Part of a small language model's weights.
Size: 13 layers, width 512, 4 heads of 128, vocabulary 9770, 49.4M parameters.
Each number is 50 + 10 x the weight over its row's rms, rounded and kept within 0 to 99. Layers, rows and columns count from 0. The size before them is the row's rms in percent of the matrix's.

# layer 10 attention key, 512x512, rms 0.0192, rows 261-273, columns 256-383
099:35 45 47 41 45 51 43 54 51 49 37 47 56 50 52 43 47 58 55 47 58 48 55 48 45 49 34 42 47 41 42 49 35 40 50 50 53 52 71 43 53 36 46 59 42 35 43 71 61 56 58 44 58 50 50 80 36 68 43 50 57 43 52 65 42 43 55 73 48 53 44 57 38 56 52 65 41 39 51 42 53 46 46 44 57 67 32 63 55 29 51 37 51 68 36 37 39 61 52 42 45 47 36 40 48 38 43 50 52 46 45 58 61 58 60 40 55 39 58 48 57 56 43 49 50 41 32 69
093:41 62 42 74 66 59 52 55 74 55 56 59 51 32 24 35 50 63 42 39 60 44 40 64 54 54 42 36 31 49 42 43 49 47 39 55 43 57 68 51 40 38 54 51 56 70 58 50 73 44 59 62 33 61 52 47 52 67 44 48 46 40 51 58 56 35 54 44 37 56 46 63 53 43 53 49 43 24 52 49 53 57 32 52 50 49 36 68 68 33 44 56 57 56 46 33 21 56 41 50 53 65 41 49 47 50 42 31 50 42 44 40 60 31 45 53 53 45 54 53 46 47 52 51 43 64 60 45
092:46 47 50 40 36 42 47 54 51 49 48 66 44 57 51 50 66 38 42 45 52 53 39 55 55 55 47 41 45 47 48 61 46 45 65 57 45 41 47 45 59 62 53 34 52 50 63 44 54 35 43 43 56 47 48 54 51 39 51 48 49 65 61 51 46 57 59 43 43 54 47 31 59 45 48 38 53 57 35 44 46 33 50 48 44 46 70 50 44 52 54 46 46 41 50 52 54 69 38 54 32 43 47 72 56 64 54 54 41 57 60 61 37 36 37 54 39 69 51 49 59 61 44 46 61 44 51 43
086:58 54 48 44 50 54 54 40 60 54 68 54 58 61 63 33 47 50 54 44 47 46 46 45 46 34 52 37 61 43 59 33 56 54 61 59 53 47 48 38 54 46 65 77 42 52 55 42 49 49 54 45 50 48 71 40 61 46 56 56 60 74 66 53 61 47 36 30 52 49 45 56 49 46 58 50 66 58 50 42 62 54 30 56 32 42 59 52 52 56 42 38 50 41 56 54 57 42 50 52 58 71 58 43 55 50 69 39 35 45 50 64 43 56 32 50 31 78 59 49 55 62 66 37 44 41 39 52
102:41 51 39 52 56 48 49 41 56 22 48 44 60 30 46 48 49 35 57 41 50 54 54 53 38 36 48 61 57 45 56 32 41 43 54 56 54 60 46 51 47 34 49 74 40 45 43 77 47 58 46 38 63 64 54 50 42 57 67 28 45 57 39 45 32 45 43 52 32 58 55 64 50 16 46 49 47 48 49 42 41 56 40 35 55 48 57 64 43 42 59 58 55 54 42 52 57 44 49 51 63 42 54 45 27 34 64 56 42 29 30 42 68 60 59 32 43 58 46 43 44 57 55 43 40 46 47 71
097:40 44 41 67 52 43 44 47 43 52 50 51 43 40 55 37 33 59 51 53 50 54 41 41 39 57 47 72 43 49 39 65 41 31 24 53 52 61 38 28 53 45 69 54 58 58 48 51 63 48 54 49 45 51 60 51 52 61 60 64 44 27 46 40 62 42 57 55 33 56 44 52 65 30 47 59 46 64 50 42 49 38 36 45 61 64 30 52 56 57 43 43 43 67 59 47 54 52 62 52 53 42 49 37 56 46 42 64 66 51 35 53 63 50 50 41 58 52 54 50 63 41 40 42 27 52 68 51
094:68 39 51 40 45 53 46 47 26 39 58 46 64 39 57 55 54 46 66 35 56 37 40 46 39 49 63 56 46 57 63 64 50 37 58 60 60 80 47 58 51 42 48 60 39 53 41 44 35 41 64 50 52 54 55 52 44 43 51 45 46 55 44 51 56 49 54 55 51 47 39 48 41 44 52 51 57 38 47 33 47 55 72 49 37 44 57 55 45 51 53 47 56 34 44 49 55 30 46 57 32 68 61 40 48 39 61 43 68 47 50 50 33 35 51 58 49 38 52 39 50 71 61 54 56 38 36 49
096:44 63 53 40 57 45 54 61 56 61 57 44 48 51 47 59 47 29 51 47 47 49 34 58 62 28 31 47 72 47 70 70 45 63 55 51 43 44 62 59 55 45 37 49 67 59 57 37 43 59 46 67 54 52 58 35 40 49 60 32 45 45 45 57 34 53 44 47 50 50 58 38 47 53 56 60 56 48 65 60 17 41 41 57 53 50 55 49 35 54 35 43 58 52 62 46 41 38 58 60 56 49 35 72 50 56 48 49 50 36 36 70 47 59 39 44 45 58 63 51 59 38 43 57 54 44 52 54
089:46 56 66 64 38 39 49 48 47 60 46 40 46 61 53 43 70 56 48 66 35 60 48 61 46 45 51 59 42 47 60 60 51 42 68 47 56 11 33 61 46 74 49 42 51 37 45 38 54 49 48 62 60 64 39 43 42 66 55 53 54 56 60 58 61 71 59 68 60 47 68 49 42 46 48 45 51 42 52 65 73 51 40 59 60 65 57 38 60 49 55 33 56 49 71 44 44 44 63 36 67 55 47 28 50 56 64 56 37 45 60 61 36 51 56 59 47 60 50 58 26 51 43 53 73 42 47 42
094:52 39 45 47 37 44 47 53 49 66 45 63 58 64 47 47 72 51 48 43 32 67 47 65 48 32 59 45 47 48 61 40 51 50 48 57 67 42 41 57 55 65 40 34 36 51 54 59 46 49 27 54 48 49 48 44 72 29 54 48 46 50 44 39 55 30 47 33 52 57 51 66 24 39 56 45 71 25 43 58 46 44 69 71 54 41 58 42 50 58 54 45 57 42 58 54 60 48 53 44 53 57 49 41 58 37 46 48 42 57 47 46 41 42 40 70 38 73 46 44 58 54 47 50 55 46 43 40
088:40 46 59 58 57 54 43 26 37 41 70 47 63 48 40 39 49 55 35 45 45 48 46 54 56 46 54 51 47 49 62 62 35 36 60 58 26 46 55 57 50 51 30 39 57 68 58 47 49 28 46 49 58 36 59 60 61 60 52 44 58 48 38 71 42 48 41 42 53 63 49 49 49 49 53 42 49 38 46 60 63 40 59 57 37 39 61 59 36 62 40 57 53 36 42 54 52 61 24 41 51 37 63 53 62 61 55 31 45 36 49 46 37 60 50 53 39 57 51 51 45 31 64 48 52 43 50 54
102:47 55 50 35 41 43 39 73 38 44 53 55 45 70 66 54 52 44 46 57 56 37 51 55 48 56 36 36 58 49 53 54 48 62 50 47 55 58 62 25 41 42 30 63 44 55 58 47 62 52 52 66 48 47 30 60 50 43 38 43 48 42 52 64 46 38 52 54 39 46 55 35 50 50 44 49 65 37 43 34 40 44 47 43 30 51 66 52 57 48 67 44 55 66 54 37 52 49 38 42 41 48 43 48 46 38 42 48 47 59 42 38 56 68 70 37 51 49 41 44 58 40 55 52 46 30 60 74
089:48 55 62 33 48 32 47 49 34 54 61 53 59 43 61 59 48 56 46 49 64 47 36 61 48 45 33 59 45 53 48 35 50 57 51 45 44 39 61 57 41 47 60 61 39 58 48 58 61 47 56 33 67 71 61 52 55 47 58 45 49 57 48 61 53 50 47 48 43 46 50 44 47 49 76 64 49 45 38 47 41 59 35 56 73 59 51 44 39 50 22 63 48 38 41 55 50 47 63 53 43 44 47 43 37 29 54 38 36 67 38 53 46 47 33 48 26 51 47 52 55 54 31 29 53 61 57 72
# layer 10 attention query, 512x512, rms 0.0189, rows 262-274, columns 256-383
085:56 62 26 50 46 58 38 53 46 50 53 59 56 43 61 53 54 76 57 42 35 48 62 32 46 61 38 38 43 47 48 61 32 71 49 56 51 63 52 17 48 53 45 37 57 56 54 58 40 60 36 62 69 43 55 31 70 53 46 40 31 62 41 35 41 54 44 46 53 39 38 30 27 43 39 42 51 42 53 45 54 45 69 55 51 54 37 53 47 55 57 45 50 43 44 46 54 51 46 55 45 41 47 53 56 62 50 47 61 36 77 45 59 64 50 64 41 58 48 50 61 45 48 50 70 40 61 41
096:37 33 57 58 35 52 55 40 30 50 61 30 41 62 53 65 54 68 53 50 35 37 47 29 65 59 59 34 56 44 53 20 66 43 62 68 66 50 44 51 57 66 45 47 53 72 35 41 53 51 46 59 64 55 53 50 53 39 37 48 55 61 51 44 49 43 47 42 66 46 58 41 41 55 45 18 66 49 55 46 53 61 50 58 50 47 68 74 42 55 44 56 64 55 35 54 69 43 41 39 50 52 61 58 66 47 74 46 58 43 56 55 45 52 40 57 53 52 52 69 45 51 44 34 65 56 42 63
095:46 39 64 36 47 60 57 51 50 39 44 54 65 48 57 62 65 58 53 43 31 67 35 64 56 59 53 50 55 52 56 39 54 47 71 62 48 29 33 46 64 54 48 37 37 57 48 51 55 57 47 51 37 54 61 30 48 58 43 41 67 48 39 46 51 49 43 36 65 54 48 53 51 59 33 31 53 44 52 61 69 42 57 40 44 40 52 51 36 64 73 74 58 41 39 53 53 39 46 52 53 51 52 54 52 61 66 42 31 43 45 61 41 41 42 42 41 46 32 49 42 18 49 47 52 35 48 53
083:58 57 64 32 57 53 49 49 56 46 68 40 37 50 60 33 34 50 52 59 52 53 68 44 40 44 49 59 49 53 38 53 35 48 54 54 38 32 53 46 41 42 60 52 59 61 63 43 59 53 46 46 30 51 47 48 25 50 45 59 44 51 45 54 45 43 49 47 48 37 60 49 52 64 46 39 61 53 38 62 45 58 46 54 41 47 44 49 51 50 51 58 52 63 56 35 51 59 53 60 56 53 49 35 49 57 42 53 49 60 47 53 31 54 46 34 60 61 68 61 40 51 47 57 59 64 52 35
098:46 56 43 35 42 49 46 55 46 40 45 45 63 33 65 38 46 49 30 41 66 42 44 43 49 51 50 58 67 59 51 56 53 44 42 42 43 60 17 69 65 53 50 57 42 42 54 40 53 38 51 47 43 61 32 50 51 51 46 52 41 46 49 43 56 48 55 63 62 54 48 40 59 31 20 44 60 52 45 49 41 51 52 59 50 59 54 60 59 43 63 50 58 66 42 51 42 50 64 60 49 38 48 48 47 45 48 55 50 44 53 34 56 57 53 40 53 47 56 53 52 52 61 34 53 49 65 47
088:35 57 43 42 62 58 49 46 32 55 39 30 33 46 53 49 59 51 66 69 62 67 55 60 43 48 67 58 42 57 45 38 65 70 46 44 59 44 73 48 52 51 67 49 52 58 43 49 45 53 50 48 63 45 51 56 64 57 36 58 65 67 53 49 60 52 43 38 62 59 47 68 55 67 53 59 66 44 45 35 43 56 36 72 60 58 50 30 43 43 39 41 55 47 71 43 49 54 64 46 60 39 60 65 69 45 55 37 50 52 82 47 49 51 37 52 46 48 51 56 45 46 49 53 45 57 68 54
096:47 49 38 42 62 60 55 50 42 49 55 50 52 60 55 44 50 49 45 47 31 49 53 54 32 63 51 44 29 44 43 38 60 38 48 52 73 47 34 71 34 66 52 38 48 56 30 56 53 56 44 43 34 51 58 47 50 49 41 55 47 45 56 39 47 68 39 47 45 44 42 41 55 55 64 52 57 56 60 40 61 42 77 40 47 52 57 62 52 49 40 30 66 68 66 64 62 55 57 46 70 54 33 45 43 57 66 43 52 51 38 44 56 51 39 56 46 44 46 41 48 61 36 54 66 58 64 27
092:50 42 39 51 42 29 58 34 66 54 60 48 24 41 46 57 42 65 44 62 40 52 57 44 54 38 57 38 36 65 49 36 50 42 52 58 43 46 47 50 29 14 53 37 47 45 48 44 43 55 46 69 36 57 60 41 44 48 51 46 67 40 47 39 63 64 62 42 53 54 51 42 50 39 79 36 57 44 58 57 56 41 49 46 57 29 47 56 67 61 50 45 52 46 41 44 38 33 39 45 44 51 67 41 54 36 41 61 57 66 41 63 48 56 50 52 37 58 48 60 51 49 51 40 64 45 51 44
081:52 59 55 77 53 50 62 45 62 37 49 51 45 61 37 39 57 56 40 46 25 53 30 46 40 65 51 50 44 56 40 51 57 49 54 53 40 41 64 45 53 45 59 48 71 40 47 45 39 38 44 71 45 48 55 41 53 43 39 50 61 62 59 58 40 46 38 32 47 47 53 49 51 53 68 47 30 40 36 38 55 41 50 51 58 47 63 45 52 60 44 43 51 37 53 63 67 33 47 48 44 39 66 73 39 63 53 24 33 44 55 33 50 56 48 59 45 48 28 38 46 31 47 51 63 53 70 69
089:44 54 46 56 57 68 56 53 44 44 60 42 43 26 43 51 51 33 54 57 34 63 44 42 50 51 54 41 62 40 46 72 55 56 68 54 65 53 52 67 53 43 51 54 49 55 57 57 49 55 62 57 51 36 54 48 67 53 52 47 50 56 61 39 64 42 52 58 49 48 43 56 38 22 61 53 49 63 49 49 41 48 52 41 48 38 54 37 57 62 47 52 53 46 48 58 55 49 28 45 41 68 68 60 53 47 66 49 54 56 45 46 43 50 49 41 47 41 45 42 54 50 48 60 38 42 61 58
099:56 52 50 33 59 40 46 58 48 57 40 35 43 43 70 40 69 50 55 43 39 35 52 54 63 53 61 37 44 70 64 65 50 52 56 42 45 44 43 57 54 54 55 65 62 55 42 49 41 51 54 44 60 45 42 48 71 48 44 44 46 49 63 46 50 55 55 49 65 63 61 34 61 52 20 60 63 53 47 56 51 41 44 48 41 66 43 49 48 40 37 48 45 30 68 44 46 45 55 42 45 42 54 51 52 68 53 48 46 59 55 63 54 58 38 46 52 42 41 64 43 48 41 48 39 27 43 30
097:54 52 48 47 55 37 38 59 45 49 57 48 30 56 70 44 49 41 48 40 30 66 63 31 41 48 53 58 44 42 44 56 39 58 48 48 38 29 55 55 47 50 39 56 61 45 44 51 45 44 45 41 62 52 64 58 30 50 47 37 37 33 63 61 45 61 54 64 51 61 38 51 46 45 67 53 57 51 52 62 33 43 56 43 63 32 67 34 54 51 51 56 42 36 47 43 61 56 37 47 51 25 61 61 60 52 45 51 47 33 60 51 39 50 69 57 55 61 59 71 52 62 37 49 39 47 51 53
086:39 65 59 54 41 53 44 49 29 52 49 44 36 32 42 62 73 42 58 41 56 48 45 55 54 59 51 40 72 26 50 40 49 51 43 43 48 57 62 52 39 41 65 42 38 38 54 41 56 44 51 51 45 50 47 49 57 59 54 65 55 56 44 56 49 43 52 44 51 34 52 53 58 40 50 57 47 49 50 60 50 52 56 43 61 66 51 60 38 56 42 37 55 59 37 57 55 31 43 44 44 33 39 84 49 59 44 56 64 60 57 69 49 55 35 44 49 44 49 58 41 47 56 46 40 62 50 31